python train.py --num_hidden_layers=9 --head_dim=32 --intermediate_size=512 --bias="all" --parallel_block=false --init_std_up=0.0344 --optimizer="adamw" --learning_rate=0.00201 --weight_decay=0.034 --lr_head=0.00594 --warmup_steps=318 --decay_fraction=0.543 --decay_shape="linear" --max_seq_len=256 --doc_mask=true
Each number is 128 + 24 x the weight over the matrix's rms, rounded and kept within 0 to 255. Layers, rows and columns count from 0. Numbers have three digits each.

# layer 3 MLP down (transposed), 512x128, rms 0.0875, rows 294-315, columns 64-127
128128133127130129126130128130130127130131130130131130126128129130124128128127130131126128127129128129128126129130129130136125125128129129128125127130128127124125128127131128128129129129131130
143150106145097156136202144167088162137185076073155119140082158144126142054218135080103133180123151098107149210082153149128101128121129078117139118161075134132128152146136159105136112140108137
139088128116107127143160108143120133148176104092112120102147140122087147150140114168121133146134122115144114179099137131118118142153159068116096131139108086134134187090110171124143159110129121
126123127129129133127128126131128125129129129129126130129128129129128128130129130130128129128125131128130130128125127127128127129128129130130128128129125126128130132125126129129123126136127124
157118145133113078174149150115132118146158115110154131155159166132123107120123119132144140096110103109128124116072131134113103168147145105146105142128117139117133129088133138116153115157176128
139123132129171137126116137134148149132128131146093112130130136120115139138095146101136146100123124131110168121135133101141128162118118173114118144159153159131133119094093144128113162132112174
128122129129126125129127126121127129131128128127130129127126130129127124131128128127128129128131128128129127127128129127128122128131127126127126130129130128129126126125130127132128132131130130
103146115143134115136102104152108146124137143157120140135148184108109101101135055154133142097115102097128119120147120107118131159096120146133118106166103148134140162107132106112148146092166083
146134084144122149085104135115134132141175153146130107120139122101145126116160099124138156166144115111135133147157115148158114142164119107120154129121127130109119133136148134141138126092102142
171145100158160158120169178154098131139146082088164134035085160091097201063124157060105155154109120158140142150117153172132142106089133152090112163142122135126130103090136115115143104140115199
132173102137145081161145172088071125150128107101118122163160119144106150167131130148098133110129144134160164182159100087108066150120172118154130157097118139121131109178067110102133135157130147
109137172095147105142105120120104131142205135064136070103148114147143154112131179124152128051090130112134099139122131141113135132082161186118173160122073137081132084128086184128131161056071142
128129128125126121129129129117125134133126128129131124129126127126130127129127127129131133125129129121124130130129126128126121127130128130127125129130129128127126127126128128129131132127130129
129128130129128129125126127131128128130129128130128127128130127128128127128128130129125127125128129127127131128130127127130132129125130128125125128124127126128129128126128127125125127126128128
125126126127125127130128127125129128128127128127127127128128129126130131126127128127128129131130130126127129128129128126126122129130125128130128126130126130129130129129127132128128132132130126
158133110094140087115160170110112133076118155127090192091106163154068151102191170114187148147153095088182122126166128120109134145093152149111137109140127120151184119185124167123135150168060132
128133123127126129128125128129125128127127126124129128129127127129129131128131126124130129129132126131127131129128127127129127123127130128123127127128127129129127126125128127129128124126132127
153084127108108133153173124082151147111096110142215110135083119150107079155146122143088139164138149094142067127122110123136111130174126061125103108157094093101138167130133108136115161145157158
103102118154141103088099156125121125140106131130135173143145147156081136097091124177184169191140097139124157160124111116093105116054138139105101177103088129137118133146159132129103138142155122
129127126129131130126126131129126127129125126128126130128128129128129134129130129126128129131130130131127128126128125130128130125126131130128129127129125127127125129125127126127128127134129127
191141110124146107096174158054098181145137097153183193112094171090117197114167152095100141169119105125109138145144133151165145128137132128128114136167116114102123105123172154100145132151160181
145147106130163132165021155134113143158156185164180173110123106133129131085126051122112148118141132127171124162039094171094167152147133109129144198130180112109116190069106149139101090111125220
# layer 3 MLP up, 512x128, rms 0.115, rows 295-315, columns 64-127
122089100123097062107116131109123123122136127090190083160097077177098117098088139159155143122132110109123133111125130098158150157142155170107177167119101103109108090121118120109112078146141145
145133138110097110110101121145098156143131174146109101099120160128151152129153116126138129140130126138133102123136129100135113083105115122163141137114113128129096105114099123135122120145104120
127120126133131117131134126130124129124127128125129126124134125121125126135128130135123127128122119136119130125136134129129121143132123120122124137131134130125123131133136126125120130127129118
130080124093133104107098157145120123130127133137134111160163119133132120121067105097183117118136091108122120093079131104133123143167154150157115139094145076121127124114103106104156132185190159
128102147136092113127107149118109100190075142173107119075123084148115094149148156099159080148101134133167089127139113117145130108135076148103115117097149119148126121120134163137083080154085107
130144129127129135126122125122125124124139127127132131130125127125130128123136125123130126127126126110124122129118130130131139134131126125131125130129128123133123130123121129133141129129120130
131101132109146148111154168069143106137123123128118119087114097131122122106141162103094069139131185210104151113134104165155155105111135107101105110109117127108113158128171127175109124197075148
139140145121126139137145113129112162102103134130127118137165079162132126138136129123102141112130149116101129150162123127146100110157090113130142085104143154104143123094141134132125093165095135
138106154124115127151126188140117135155099131096163064124125118155106125148111117113141091132142137109141137079092064119159134100196136137113141159103160118148153129117152059110102086148066135
108121101109141135146111148159114164134107111153105122094079131129145169155158139153101103062108198155121149114099134160155108098185123086152113120121143091116111161138169118158116096138116161
135119137119091119151161121143139134145084160123154138133129139057155099110151102087121115144125114156157105093145154136149101138083103165137102098134166091156094141114134094137122094124150107
130133130118130141116128130131130128122144131123132130138121124131126122125129118124139127136125123114137127137121121133128128130122130133129133120118123121134133126124125130149125137139123124
133130122131123130128129132137125130126128127130129126134125137130125122125126123133132122134120126135130130128135135124120134123131126126124128134126133138128129127132134127137121125132124135
127132128130131136129122130118125131127126127117127132130129124137137141131133129129130138130126121121123126131131118135121130124123126127126134149131128125139124127132125130127133126130123122
133120056064179114130129170129145137154143136161195120185175072153143143114087113166054083139126066096182121149108139108151139102134151127114154110112162178160128118067104082084076064153076120
129125123130132128123126128111130131136130133120133128132125127121127127128130122130125131134131121129138125138131127123119129119128121128120131132129131130124124137132130127127130129122130140
133168124110167100123072135145095135113093152149114134079160144095155173090130087093145091152163150127123160103124163118139095115104163130150110108095156152144117140101141139164040093128123131
161118156110090131156121152146105166132148174088115104087151096157157132105089144057105059141108129126107134076105121112143147143202128124135133147138175145115188161118148140114119071119141138
127123129133136130135136132122130128129124132130122125125131124127121137130127122142117120131127133121134131134133130128128126132132122124127128136135131128120126131129124127121128126125136135
127112159128147097088136173159138135144136148102146081066141138123113183142151090152131084112135136112170097096100111139135129116170133125125159184097124142174118113119085125131061082137074147
151153107117153143137127201204096110169082163154222083143167159108099160124116058135135146153146089109119121163089182172135080098153097122145133167107084112126106147091064106088073096145114095